From a checkpoint of a small transformer trained on Wikipedia: 9 layers.
Each number is 128 + 24 x the weight over its row's rms, rounded and kept within 0 to 255. Layers, rows and columns count from 0. Numbers have three digits each. The size before them is the row's rms in percent of the matrix's.

# layer 2 MLP down, 512x2560, rms 0.0566, rows 198-252, columns 0-255
099:105141122134111123183136112112116101170079150144126151143105110130095115148145189143127150169101130151144155131118098149155108130112138109108156174141140143078175134115127161132120102124151162155156127140126126118125147115145145148127129099142114141139085131113176145101131144130128173129123111124178156105151153120127091129157108119087132098164146133091136129100118098168137135119166102093168129135132136115070115151136137142138119142126120075154202111126138184141115115144153101114114108099119153087131100121125137110153097113118117113155124092103145169137104105110104157120115200123189108154128107143099089116138161146111140150116099089168142116154153082094105163187145120128102112119187118138158154108150132124169161159109129139127129110159153146104137138137092107
102:139111154134154126114098092124090125093133141087167153145110132097102120099164130150164142140148154118150143097087097136107088112124132141106173093120106167157128122150151142087100125117145128068119110109118125119104147137100099189123115131118150116138152118123122133112107141096130144147104085122133141150112090098122096186126134141122130124143135107163173156142132093120135161107126149119103163096107080135131121157079133145133114118110124099097167101093138161122129135152143159069076147156125129149100136106118125143140113169148105129175152101119124122132118134108117135118119128137140105169109119101106106121157097172137100118113083140110121102120139103177164085192164116127108157111122165117156121123118081129129098140092107139139146118153140137111122102127109150
096:118127142097106141117187100125136162109125133152126107128140168109150141134158139154107102090144156141120165135098111144110116127121180115171175131152100160153090144125132122138113120138149083125108146156118139119113118131123109127122126101133115141111125141148129129165108108139137160142119081103113132114134127139153100095140187116126145129133147126167131107123119124116148162154124102106131110176125170107155139117119147130134103109154130101125115159154140171121119094139140133117135126087128099154152126130122149107158104130149157111140138142123126123159127109119122143116135092097138135169136097160117175104145106112181105108149146132146099131158146122102147120116140182094136142142170143168079135104076107100154134110093192132153142132183150129170171121083116114
094:132139155108090099135118088129122109105096081123128123110175118124163167134145158125094082100162052132155171121118153091166119139177142121127115100081127139112124147124146087131158142124102130137169139125117142119088079118123117107118131136104165098069109108069167178129125110091110092075157134102104179162114169106159107118122112139080092109109120145122158128153121138124142092170118117106155150154104095151118140167172128162147139151132129115125139156147196146120104088117187134172096115106136107133144088132128156079130138117114102128120102153137141128139127110107072115133136165121104136130099098119124128119159133115138140113168118112105112054136130090186125109156122110128164119128102129122129144152109138127144123115122112172102162148145117087103121096094083128
101:134141110119145143135119135105137166141107133066137108109120089112137098120128110145099112130160132141129167143109114106073152092174123155093135152103086082155106085115103132124087121109123116145136120140139118138143129109117139107098097184126113117095117151116125120087145112133127120126138129183120107152104129118126099140127141167140161146138119132120098164116151112117159095120129131121108121112137115124113143147128142145157118104130113126183122156160125169112159105165122120142133123154093128152150145163134068125135096112100132095147094117145162134102115165136119124130117135098140079146084131127120088128109128171121055137090100092125143129116166132115097119127105165178141172138142124117134142080108122126154137121102112097104133132139108156153077152163129115
103:098069137119134090116125164145150153119132116134132132105087091131083143119148132106141116096141089121133134103131125097126076128093142140134144160154124170106085126112087146110134125093114102137154086128092121148121151125167106142130139118144088149105154133134153073132090134119153127105158116120153145153106130161163094097104140147141145118111139151143073135113122140149143151124089104126173145134118155119122154134124115109104123114100154126107149126157156110069136151132161142104133141131137131161133161142122138120161130173148140095139135157140087131122141126126118140111108130119141125148087119191154122171123187151124139095156118130115143086116187095173162112069149131110114118089128109118108141125146162134104128109142123113152141092116117144148113138117136100
102:116076134119118125148124123134080084131193156152180151116112124159157135085130105104153151147122105145177091128110068127122115139123117129115139138131126148140168104083108143129094128101114128071114137154189132136155162123138147166076084142172140130133084069072079111150160145091153133172151200139132127120132118137117118067164139098135110111125117106144120136185128175172129108168086125154137147124117135128119106131126148155141090142117161159136106087064110150098111115111141145157145100118161167116121144083131154135155157118144165104135121158153117153148097176111112112115171134107112125088104105113099136122101140128091144136130103157098160115108170148122131135161116159118143146123144098118117138148119130131145168136087103101155137088141129118098100097144162125
100:141158179116102114107128113114104118101150119135128150164109150152111079140161125121080118163136065136122130166113148116158147157088137138125136111060084098151113097093112121115162153100131117138149106109110073136147149151120117118107177126173141141097142124136133119165155157121102167102169127141130130102117137078128083176088138114081115083116151131100123152128108156151089125113115168188148169122100113158124170169160123106124097115110168099174176126154160141131120131115128182110121097106166135135134167084127099141153109030119115131142163128120089116132149148112140134105152115126129090099160104104161111115167130122115164131081128146130117146151144126134076122124077113148140109093125105146128124113131174164150121157167125167129146147122100102137143133122127086
098:131120125126127166164158125158201102114122175094108090134116123113148130107154149150113120114139130132152093122114105089101112128117133131107146093113096119123148157127134119133101133139161155143151137148132132088083146068136131105142147116116148107148152120087100130121113144163107092138128156134144125112104147101120135126154117134119105127123095108130123123091111144095109117126107102043077090091111189118195157122105110115125150135141144140158176166133176119118157121146117161161157126136122115134157147119128108136103122127126123163135152136161148142125103091146185098160147103138099125148120136094152139128084163121141119135094139129122104189132126137099121120137112117105111153116142134126180129103116118059104162083129159147114154112139100109152143101173121151
101:134178138132117112135148121123136133129097102104146170120122128197158148129129097112125125159130107115116126122132105134127169134135147135119201147125129133120121113118113131121123179153144088131135105115087138099105175124133151172124119125139087116150134094172170121116130125115141111132110130102144156137114143115090115159136126102138144116127150136133185178075131129128127122155116116103150120159124117165121118126131097170090136104137114077144134111138130123148123136090081161115115106118127115128119170126138151091108131096116116084135154153142133115144149100133125131164145093165182105126122100125136137130149093098114172164147107119154190092112126122129121149143110137122157139097112130154095129140116159164115134120126136117141102128114121142141131087081129121
100:135142106149163154138140164106115111173093165115163132150152121077118128116124140143127112117151158125139134136136116110126143135163126146125150103121092164123175118118117102145110134159092110113165142140132169150147118111115090117087184137143115113148090114134114129121112112135090143131151166128134111117115036147141155093130125099134158193124108124135140130146126106122121137127145112089129121135096140128173131161157165129079124140150156093183177130148178179123125100114118110128139113139124152128112086123117132117143131153142133158120145116137161123166105139110167122152157124151109111169150158124096144143170144099126117133143132140112121149109112111158147109177148086137104138132153150107109137099139101095142098141111141107152128110168151107160109117160119118
095:153153128105116100136162137131094087143072100134122092117155162131128123148198116119150131141164097092125139142105105112135178126191128115106066135150140082168130144150112148111079160089103153097131158123087103158147106114101124133124151162116137157119134146121146173115124095111106126143158094142144136078148138108161127152145150123145130118129142154152122123108114123111165123118105119197130084109167093110166118133142146136146119125142122125119144098127126136105136146132153113130152119127135138110125130134138138117157120098134150110150112128093113126112170126139137159149153140059105122123120153126120100141129121132156088123166138117183137150155156130135109127108145135145127132095119117159164124121107068113136114071093140137126127163103165129154106104175136102
099:107126169111098110133119123141155146132142077166136108156142082148092126160106100178131121091101153139150107168121130122095137134105125127102095153132166145154142119122157126158177118101124140135131121146158143107132127113095114123148130132161101119116097119134092113113162079117127109156173168127118136147145120150152121112155159131141156120188107158128119147124154127102104130115122161126098126136115131075150137105114103121094139155118103112089171181143125095132130102092156162091122124152111122109125160155111106132121132105130067148152110126158112132162127119158136125118089127127087159132139128144147161107142164158126153150139107144116108105136113163112101148127127110108148107164089124165133139124145102133114156134116107142165173102160146097154159100111138174
101:135133087097154134127114115101097107142170114136171166159138129141126098124151121122101152132150111088105092129145136112104140118115095095157102144105121134141165101109127134151140104139112106133116143137139131131139127179125124085087191131159127103079151127122130148079099169135124111100122153112121132102125155101134119145125112105132102148164114134105168160126148097099130162148090175134132134123087141112134119127120164149135122099143118145149135113118128095142172136169153151150133117120098110078058128074154156142154181111124087114154098126122132110135166189119167079108123141095117159132120148148153148143106125123096166129101116150117137172120137119142111125134092135153095153159085086099124122134169098092120163133064104083135138159154116191139157141139133143
099:114139138140105113076116133128117147166157116152136129132124131126160152072109174091128114102101095129112096143159131080120124102147125094097136145099119121131110135083131101114110141153113132108105092139126134171172129125131134132175105119136137116081099103111096110169125119127127125147162126137135162131097117125111159122117136140196143130112147151133120128167111158115114151131120153131172140114149164173154135145105111106104091115100148118162112135129128091103116117174147123148128067102130084131089119132133158169082098126132163145078087150133132142140137097137118091093087111124180164157071117112121128153106174130139140155144132121159152111140122093117135109115156125114185179127141114118081114068111152097155157162098157130114136146104185124091151128124149123
099:110139121103105132098133150103153137108113094159145121133153110123124134103141165077117109175116120111144159140101147107144153129150120124102132113139095105133122162091130135099194103120137118138093085143124143158114117165145144159166102152116150141109110130101111111112167110142107127112126163115107149121146124147121126162128124140156129137158125118131122125126095133112140122110170114126101131119143111150134098115101118165139110156139087134113121109121098120132131101142113110105130134147124120113157140153140134157136150105116121135163170125164152132124107154134134146130109135100132125128138110140138117173120169156171086117097126127078093152147118135098129191095128148142140132143148118145103158122112147157119135109122148147106116120126136134114120122095164160
102:131133126122130133119153115153135130140139067098120134119109144159149129152126165088141133165079143115125148103108135133109125078181142102100137161127131109195126117108125189135159116082117120106087182066112122117129124107103142137107106122117164158122151151120126153049167167080132109138117110130120121135134111124174155121121123100087140133140189155108154132063102071141115110166155121092102159152134101157084115141129120125109117127141137127139120095104165143154136090121120141150120133130157082174129134120106126118132130161128135127114108148130139061144082097135148135171127142089162100099147175116111116129151130161198145131121130143165127113130092085093078126148115134137111097128158127125152101173107156105134146105087089159112091097118142136127117118144117170
097:132117155134161124097133123103129166124156113103121156149129102109109172135128124182130070125122102105127135138091123180111128163164099171133178118123104149181131118148106118101142118127127123092109071112149101110128154084163153086126158156128109103164120128131150171156104111089156163101121151166143092155099106121156123156144094132165115133157137076125116138116130108126136152118142091097145162138116123130110119173162152126140124123120096177183117142114126143138165146102118115115084148145149128104167156101115109121112118138128150121137135085175118139140143116168141115126107149115107158151108148117126112146156175128126111138171178101112106158167156172098132107117150133106131129131139125139149146100118162141162101135113130143126140135117068134103055137099143132
097:127099112097123124131150100113143140177163134122133125122129151176101121169124087133151164135144125151090135104113105116112098104140072150149149139112155134133090139089119145163113098108154146161124166155182131142123168116159180114135147144155111134135112118200153082123126131129126149141113169100121156129134177167150136159121148158161159123149099119156150107147159093108120185113091124163178095114142091110077125071062114115135135109154115119094088101105088140141098075178138117110139133059108124109142101118147104161145126130103185129093106119161101143123203129130092111169153168127158095097100171127122132175136160165102104157119094122139139109114132157135137130136127092129126143197101148102144121108157133153065167096110086142129154118152147111127130114132148153
099:148128096127095116108147102120145141131107088120088105164154153125116109168129131145146177139105139166141127130126105099136161127098114127124105162151130134153126137148111103151144133170145132119156148076116116131167135082139142151146120169099175088168096125146099131129137131115125098117123151120124138140118179076123154143097155115123144130144154120176088106136160091162127129109115106105131151189141150106138099098113093145167081110109134114163117144140106108148128149131141120142111174115179119127132142105160114122168125189157133113161094105124141106155119126116113131131130126176140100105111132108131121114117107131133158122115130098139109101132097146188123100144108138134116140114096128160147161098127132118150148154100134122114165071101091107131133141104142107
101:140066129125145093108113087123133131143136155125129124131156140168098141106100132192104118123109139113154113110175099166144152153117140158097161087130098129142141127123121161133136087119124106098132136150095122089137092141127122111155154075131122119113151145125123114108107114122130147103099126126162138101096131120165116150147163097093149123117155135084130134162142123091119109144148119121154165116156126121103172121089104151106139132097178134103119113148135128130144107159130169144112119119130123112192135147137143077157089102127068122126154092120063098104140173121138152132138143151100125150145144145126114098116142112119171123109081120116124161134162167160139114139125136112132119144140140110152124089097137121129127122144132138131137155127114108078106137085135110
102:143139149104131130121142127127136169176122141122113139133123126143121130137115076104100136155097127124108137110143182162111151132152102102137113095138171074097154131116146120148137122130099097120126128094157106166139131115167120151117058149150167087104139099074112094119154124127143203113126132162147133135163135142115106141120102122138141099123127095116123138124145108136121120132160087130110110137125106112120110091114201148096154069111099166118103144177116108113147110100127106160126148150118120133095174154120167142119108144139179127115086123121103137115120115127132180103072119085090109143112181109168124118104135102144095131137124113138149120145121124100133157094120165118124145157109172122089148141104116109130130149090125130115114122121110151122148142102165157
105:162143148153142129110147133123083157135138121152130111162154105136132131137109116152163179132170068109113112155135102143160138070101159150106097162128131135124140171147131141123181145134103155119136153140139131124130138140089124153145148132127151123161112084137102143164113134117121088141105120126155131111137156123115120150124172099136117130143134111142133150179105157107121109147149143167148158105138125104142129150164119150105107093134137096142138133146096129089153148115117143140136094152129110151141105097177117141137106129094095097088138167137160114094128157123120092037088104165152115141144121115159094163122195114138137148167136113092160142151134094129159097113133152111089124115133169087101119124096138131131108117124150153131120169093142137118173156112156186
102:121132124129150112115134093138121063108159125142162093160134142126100091137108100147135158164112143144125134122095158139065100112137138188180125128113124159139141148127121143139162146158092103062126148120109190130101151130122126152119084093114120143184148149131135095157084148113181123117120089113142186128135120100128139120148146136169110137105122134106113128130157148116166158118152128135130140106152097120132136153134183102073158150166132101108129130093125142121127154125086130133117169116119126096129132178108125094142119096131094119118155132118162113146138137153122126161106087140110110102147142165148148146192130111116156166153152124129103129116145154130173153151106113124120106176119140196112161131139153111099149132110149165144163143107123149153136132104143152
093:106089127143183129123107133124133122137149124152137136104129123134148089158138158155153146115136174097098113145132095117088137130126131116114119142148112117139121107104131079118100098146123132140160139152164119155133104134178130154120152151124137106127128128160099146099107118146091148109132104132113112102205128086157123123126119109174141137135115102092098109119129155128098096131145139141093134144127115136153130126128166109159124113114101154157121086146138149122113155078127101105145120159130129132160118132145162091074101122133100180102138143163141103132150139155069156077117152175097163125111162127142175127135149140120134154154107097122167100101136176086132125071087148178169151106122169107127128150122144136119141146098131082155140088101116163134126097139117137
099:137145144148157127102106123147104114173093162112094118123135148145126116139133094090108155133119121154148134157143129135159141148111096149120121125170122143152144121140137114098126122108128134093124121126139143111173132170123138111142133095128104152134149081151110156161119144137136141136150139116164118148124090096142145198137136136118135107151114158134143151148079146109123117127082118122091144070112098140161106169130138129151113100094148128128190139177134134135129133130119131142148163108090111144119131089179156106169114132130146120122139135116126127096113109108135089123121134153157124150144134111158107176135125116087116141089148142129136141138101129112124137177130151108143100118111105110109137134145127092141103151155149118169122153120113114119139161201143134
102:116152130121150103140097114139191081127127111159123094127112092125119125134161125155137132123096147117125100129114122126128156114165135113106147147126134103135106136144117139107167117146155157078121137185145154122102140112129131120169134132102133136113121156129110136105156094146084164151121174104097128124125168146057168135121090084158176145139100133135117144129137116117134121140149143156095111141136144172164103144134061147155131103120080189131139128162097119145158147134122119124166091108140083111117145128113169138132130113087081122121121148117116199117136122108114129093124134122081157131101095133135119115100135118156135076132159111100135150169114143155140152171133116145133099132126102153090150121125131093144143115129159198107154144147106133142092158103099155
097:122127118129118128141176113089148159130102170164091122140147116126071123135146114138122146107151163076121121128127095117119139110114136159161133109120136117158100153100119119094128098140140159096149092034108154174146141110155086082092114096130100144104105135187111121130138097102213115147153129125105109178117068104151105158124119128130146152112135140115142087123126105158120122118116102116161175147133101174125120088090171097168114111118108178074162159122135145109148151127138137083109122147121153109106148099134140122143115125106082138150171095116129135135141067133145114097100111135136103113057123153089140134143157124108088164125168082156167104153160109102114136122116118111134149127123111142142145125125103120054163127118151111148121154094088081126097144128135105
103:157160134128114128098141108150093153106155093142104134128168146099088182108131159123109128153090159113107113155109111156124144163140134125145103108128125119126134098122143134151181150127142126134113125146142079129127162102151177146146099135130114140132130130081143123104122116114121123167136134104131171124094139156143118181153117115147124112165183130163157131156107151141095139065121120145159094162169149135143103138105145152173155127115146108145128106134119153139126117155153129112143127144127122121169104150143115151124128105143103156131096132161090128130138163131118121187124118100142155086154101143136099104134140130163106161144102113126135124140142171169156151120110135131097095155120143101095147150098158125171131124168151107114145164132125104169126131146091153
106:122103142174128175145125094122141127099085126129144142138108136102118145126088146140145164175148078136151179080116149134093135137124137129148120110130104096127135100174112123139156145135114129170112121108111136145154083119114089118134122125133128114122124142109095144110107142111142135116134122094135121106115116133083118096136154112149143141137127147118141149151126132127070080130115130133132150139134141091152120154146156109140086093130150132225156153114109140115143112102113123116135110090129203115150118069159124163159144174118124148142182131104093092120129115106211104148119130102111112132164086151140144122076135112136134148118173085137113190114135097133167132160153172128126153099130116177120138141150113105161136166153130170148122140161130095157101122142133124
098:097145123108121134096116113103152123111113157146123131169179138131126083145114109134109139119125070138128127134155112136148118133104145115119158143145151085117143110123144149111141133154095080125172113146149171114112119085140095196122122106137140161145117118171135170140136112158160105133166149138148153098094122148144124163117140127151081116153113096119099159082143110153174101141124132107154092142125137087110115121132091144138114140125085133138141131118148143131103087108132145141103096092149127137105167177104131115131143168105119086151152125177147163119154149156147116101109140137141161124156152122157140103118127146125142115117194099139141112136155155147121144140150124139147127133117179115127156099117141165141149100106151146158111131128132143146137143097123079
102:149093107095122081074104160121098137147130092137134155116143159134110124133136114123131142119110132105114137118150131114116130124130162108140128135164135124116146142139102115092119110135099145105169182156138097176097098104134148138133203138090134211100127159127111152091160144156148153176136144144113116175115134123147171140144134104077133138098136103104128128105127112093081118118109138119124118112132085120154094110124104135146150104107134093116137112087143094161141105102132121157160093134165100103107113107127147125109143125124098110144136160091126160152140122082095142142122121118141096094151120119097152071114091082152142139196190103144145100184090154150147138119109123160150145143112158152142138128119163129124111126168103114094105158157150152079115071150118145
100:155090136127150134135091089139103117097122127149115116132096137098106095147117089091138136140142111151105136167166153127131134114126114116139116104136141168101139141125112138125109090100164083114080120147144128112097105099175089123087113123117151132116140132098107114103095099111125108136104135151111111157111104139166116113105123174124110124104105109134126144110087144144145133127167151159138124110131140115132104139115080138137104100145097123138156115102146129117101122099116137092151149149115160120143115146099115180122117142137094179055159129128104126174137158135096140074134129132116131149116140143137121136108121127170142159107138118144141102147183081102150100145117131111117155143137148122155099128101116124127113119165117108137136129106120115145128138073149068
102:127115134109091117145150128125154171112148164151152141121117124111140174120112046144121131146169112144112119143157155125122104154134117151149148138134149117101153118153146127114107094132156150088123138111106116152085148133155140096117109159103142146166125099112144103161154095146125122146161126092118130081132161130086143099131120131109104148105113125095141131116125139159154109120091115072104118060113131127145133126132130104122122111155089149106126103150131071131103106134152129146161178112120174139166057081139110137172099113131118139120144176104094152094137136104116142118118092141140132130138106109132156122129149104094152131133171136162122126184131125105169117117131180078111125132131140104125124126108121103141073102149152128139097141101140112124136133104116120
102:131123122118122115074095148123122112089144137116122148132154109138113125154131111116176155113147185147135130112152156150116153125151170099104143126126088086143148126161118121103088128137126117144111142110104115112105108108148088144122089118122149132165144142092084127178171141176109097128121119110093109138106127148113087119110139115127102128116089122123114114073112152122106072105117142095115153101129121109096123124115111157119170119083127094121151137121162113120133124121130141109104146138143168110142111099106122120140143122156104152102148094193139142138108167138098116166116099143145125104095150150156132164118140142101165134122144157121101142123081135136101138146140185118115119168154153121126117136154155138126073142127138143112129136137160132149105113137122130
098:094140096106156101176100157121103137115146135133164118078067130118115109119102127155137133096095121151159107134110132129117138139131139154125118129125157160106142104115130119175119123126126088150129138172142177092130122134143130108132119150142132136100172071105104123153115163083133124168134135114130132130107153113145133116144113134121140085084139103131117144126151105132121148128144157142111124134107123127149184133152098106128161166147124096078165109167143140106075124110102128135112117126072105169131096140079123127066115132133122100115134147126170129083144112174092121101163117178144126131134156125115159104146116129134112128135128111100100093114141094134133141082111114120093126129110160151104109125162183106161128113124105088180107074157144126123149091123175131
101:127150116160154148087082146132131167135175122128132146102147158137105069123094110123133142129116127154134106097127108107142113089135133169165157111133115125129138162134132127109149123170111143118119124142151140165137174156119107119135147155149137145112098105154140177147118090107113166150134109091092185119120151119153105136122096155122098113083133148139102132107121089151140172120091134166140165111129148080150125143153108152126131141087086194143141132131123134185130094115132106109145128133119097132125143137133128127161124125139150140120137133147106118096142103158142139103153139115157176098163086124134133095116147126146130137189168102101109146137112109128184129139118152122129140107133147123106147122124150091155122115155094128140153083100137121143092191111074109
101:130155126124094120149106082129099115144123157160110084126142153084163153130134149139139115076107099113132107116115183147147106198085165145169144147144124137160069114096109119103142168115121114105101124097137124122156110129063080154097160132149125084147133138150142122106129141157196097145154154136151141139112102137082146137150115090165077091119124141171130109139189126159062134090141125162106146145139112116146110143148125124114137124135137112117158094134138123123101176121131094129137143161167152128092128142127127126133146134124156128099171098119109129116131122087128116092148158115107123098140111133126119126155170123137081119105164161161109131084120161129167090155127141137152129097126148127110115111159141093148145073139100136165192167116126112135153136100099155
105:099142141133097141130096090123096160117138139120129130113136137125139125131125108102130102148153107145134105123139145153115103119181132123105109128130139110124154111150137124100148154140123134114143177155122157126152154129133149112109142111161149150142087091139168148143136129090115125118155151112160129171168146163139105132123092092113135140168136133115160152119130140127139116226170123133095129145100137184126161118155158142100151127133138114087085126112126120151117150138117143156089118160119158132117125145172117120154113149131148124062173119144109167126137136093123083178107125115179145126156106163119172109088132062112120148181121166150136099120126142065097127091118133100140132145117129145128111109140151092129146157143161136113129093110164101067105139103132129
103:136111123153127120109115117132157131119106104171141119123173117122106157116121091129120169141124143136115124116108129143107124113078118151116118120128111123103152134133112149117165133091147171149109137106107125096083068166141130145163144139146145128143106154139114126168148129164097124144131142099111154141105123149151134153131137148106071136128121100138104107125113092153115088160146166126137142103098085116122092149134159080135148084118180140107125146115147063097144171144146129127172131104101150149138146139138190106110124127095120152124120088136148124137112118100157158154135134130109118124134126124102142139146105135138144130099161115106121157177092164104135148132155108178111137089098121181110116137128160133119152138090135150100115144100086171122091142134117156
098:130143099125133104143144148120090137098123129133122107138131138126126160113159149126157105120138137138108114130092120165122094129131140115094177120151155142129115093077116129153119136125142139153145106113120063136211103144204072120128148128177123114144137120134120163133112116082108148094129129115104084153091165142112134127105115152095098119147100115148132109087115091120130142115114143095127126179159156116136160137102145113131116127103125132153096092175148081137096084137166142136135126152157110091131110115099154092102177120112146078133125098134149118114087114137100138136135145183077173119099140095137168170102167129169140105140116135113160130088135092133134167159113113125131111094101127120120130126125195150097125124118092101164113142157088155139097079106163112
097:132111174146120134136140083147091138092128157126134125143119113117096088079143122099147124129108098137185099114179202112135126102101155142133123119137110121151103141123090144143155093158134179146099123162141123126171084110142105117140171139141131120137161126143191146162146118080105120106139078121140147141153063078163130152135162097132090084159134126115148159108132102157175155164165150096111161106081137074151154105107124103115133131109161109125108086107142149145152100082112132099167120143105157104124160122171120142099123126131149128155155126142150166117143110155130101126109126098171144138094135104138141134146159103142131142105082154108140136088125147152099108181132136153149140131162133094149124150142141147150122135185133109087114135132125111117128154102141146
101:173147124150073146128144118155113098146107126108098174147115104104106132149179137145100141138102138155140148167161133148114180165135155135101142144151142156148126087130109115168133140068175125105162137127150126123122141110116147101112134127137096150146134125141114141142166121125157132141093142137134138106132142136156133156132130080151120120118131137129101108145110176098114127138121097161150139124121130126115149107165126127140145119136105096077155137154116131147131173079131086134141140119090108129101104146150151146140087103115144170106148131080161099166117146120166144149127124110107152116119097119135111094099107092114121086141162158143109161110093199147128105135117114123159110143136091134176113145144130137108148112160167117165131134106110135132104102085109126
100:088145152120093107121152099120164128113093131124070118181093132139079108111070134154110111091149106113176150100123105097108150116107094145144154139147152128144132130124146114130110096211120155153108191108141157097082137127104156137132151138093168091118089132129145157172130134133139152104167113140114148088107124151161114110105156140165107149147082151143132122141153128132110096155108115129102116131182157176084100113122136079126147127114134129138165140093134088149103102092137124133105124125103104143188148107134104134111110171165101138111140137146107120148112149171117138158103119095136084129146160149130125168092089116149102113166145134091097130144103114098081169111120130084117136141132111128093105139158136126135138123083101110139127097120129147171151078160130145
100:111124134109087103113137155114122122129115133110112129144149144123126106126151142149142148123173123139085101119118111130138115104140141103151109128119126107098091138134130146151100107139094115159110106172137159137166112097136138134098138155133137130165114128109162122165142139162105147154147114160137119135153134138131098130129122119102143105145111153153132154060118141108120146103118106133112088096093167116111132120120136076128150104153120121159131110135104129112144137141128146128141124135120122175133090102088127171133182128151158115116137141075116096100101138120125165124151095067127125128099115140130117147110142127138094117099122139149153142126147098092134111138140126128163128127145140175114129083128153176153145158124126086153139173142159113151161121171124128
104:088106139139130143121154079124126153151109131119107073126181136159138138131168119172141158126147114091105169132132149099133116146104123143133148151112157153130149138099143088097140108098146133149162167125132126115171108114088116167139095147145133137153112145101118124122130148162130122137138186125168131111127104120090144090122094096087154125149167135143099130121110134128136121092117099111072137111131133126149122078087128099138112127165161155146117092156129129133115163119124064135146101103176101126117181139138128127119136144112124146132161128108186144124084100130127101082137135102126161104098125126126158092145098135108084088094126104119124136112126152073168142138158084130069125139141142155132101116131112145136111091158159137154157164119104133117119110114125134
105:144100143116148120151151139131126135165113127063116151165111182159138158104127121140134116118119093082091120168149119170151146133126136119114098149129133113130100113110146147128083132123157116142103156135070130195138129140150143092153097126114123143109134138128123151132152138135108132105143123150128148116145170107150112077135126103117146109150141107157144135150122137108146128143102118145143054132150100116107090092095145112091133144091132151172096144077145129139067163113107121113129149143124160166162168097105141113138107142127080140141135105146138120087185165127096152162114128090111106128105129127123143138113152157126157116093161124139165100114088115137130109128168128150145112140131113128121115116143134120178096130135154212125138129166149119166151132091161140
099:147132154102111097137125115080124116086121128102138141092152171156136135125137092099105121103136153143131108143097129146109185163134123148114122171118139112115136109117127153153153102078095102128131154159155105149129108120123097177167110113119108149169146148134143083084154152136145142137161135135108106085135118128091097162126098138113095125138166139109075141133108153144143137140133131102103108141142126175104116136145161068118137103122125132124125071133101122120115115138142126180118148111077124132124144114089065142123149075162102078124149085148126076147169135111127140131122172140115126129130140140109104126118097154114170085091114149150132134100157106149142113116112090154135120161139135067157128135147114125169168113135125087137108140165145147068139093107130166
104:148152131119124138141132148140108136148138183087151124096133100116116146098121153124158100168127111139120145137125111158164102173133130123141105150128105112156118139089125123140133151132131136095101099119132120116113161144092081138131153159148104138131065108134128120086153127110082145142120122088127135112126099126129137129123128167139173137168167120151098124162124132156097156142161122163147110085106157109079127168113167094152136143086081116116164109147172130127118092141105083126136120100101132119124156113128126104179157131170139124121136126110102141114167113172120102104118159133098119146106116036156140107166150132111132150110143134163130149132126124131108139110155113114140162092137150148083092170126110144158141159143117136109128124161144111146149146175158161
098:136142138110137109141108133194123123116084133126151094152172136130093143172091151126090141139100137174126111141101161090160113126114155123127103115133112156122109113141138112122124103169095100133088111140102110144123144150152126081130147113103100137122173112120099102121164129136141121119171086102088096126130145126113098135102128110086104134145135065160134067129101081103100141147070139135109083094161111105137094129108143087103131075102100089135173147122149155096170140086109154135140097078124083160153147123146114140134100163149101153149166119130118122102170194112166156139128118152148124129169096084135122099135130138166148105121135143133101170113099159149144144129145125151120147112096162177180145134132137100117162136123136151106162137133125118123165187143140161
100:138116117136186143159123173108103098118162105112108118098138128124154156145136118171126102112153116156168110124091104146153152098158102176138132131114115147110105107156113111108096194139108158143132144127116110120122142110133103202138138101116171146056109149177145096141123125131099108120117123133110147124133160153141139104124087143139173131126135145135138124140101072113158100109128100091110111155118189137147138101149137108134155118100126153165113109115170124200128145092120141132160171156142128132178150066123159199148131121140136114190108109121149141119165135101142139119138147148121083153122137148118165143127171087087156157126112112164104141107108139137119141121173146169151145149144093164105168126107150157132121120082121102078126120122120078102175143168141137
098:147155100155148112115165089112132180124151145122110133123120140137148109139144109138139154128125118157145147075124146132122122131120125130104141118153101140114134128120156109109109105114159108118153118132073133090127116121127149102098129142143127105101115090130071133116124108123194118147134131118097153159135161130164086116123133117120131088123134125136147106186143150130122140165156145099108107177100112116153116137139131137175109148109086093143165124084108150144114087129104088115114121095147135097143165150178122144137164185124091055116107137127122163128144140149116153133111107138142129154123116103125108140136118126139128079072120110153082110102127127132115110134091178122103118085134136091122139172135121198112118122109110149079091168120138102138088138125130112
102:126105142131142112111146129107162126136056109118109099114121156103134140111111103106122181123116093105095131144150128106108136104093122114114127133144148091126142133150153154125144201157109137142137161168119143095118156129111115132135127112133168141132141104112101075135145116118124150112176110136079178139103151138141151070154132141180074174135200127135175107128141111185104099078111152140132086117137118157133101116120129121140148124127103120099121126077116109120107131189152116072128086131128087126134107111096135099097179170131117113123127091127139129130109093144101162143134110167135119115119087138135133127111126107146128153147163096130150113071109159152116132084096130158126144138160109124148068135108078102073133159118163103158122180145126137112135103137121095
103:110095133144129146127086075099083169140134148128172109128179148110127144131121153145118139039103134111127135180092122129128128138127141135096105093139111099116151131176178128150129128183123109122178145126126088145111120123100109103126127120134133114101139121150123097117128100141072094115106126101124121119116089151156171152128126099156146126130112120110115126106113146119128169083115135112138098117089107195075111126072128081102112126139121098171106134128107188117154093117088058134124100122099139117108121110135138132136129153119123112188150094085132123113141178104164113151134121141123141129125130107135096155116140162110134125113139170150151163107161112169095134151156118133113144153149122112134152138143099127121106092120131124158162162122094151124130126117155130
102:159128136115170120144156104122135146167151138117117163133114134133167110132138130140124180135134138128118101146133112175111135119126102140116132160128119111122121129178058107125101107135132115149120127101115127116191119116108090152131128111121116149132111137110098158164119150140084136127139085146091094122136147097110146168113097128109156106139119078108165151148133137133137124133134088120150139120151141141113121107114123125074148178096136151166147172098115157154155114140120174167118116131130129109124143173161092125109146140113103104140135179157203109139133132127146176144118141111116132099110075173138137123131100139103108154137159123118109149122165139156123107144126101113112072113150128132098164123112120138126139132151143103155153126129124065070161123106116131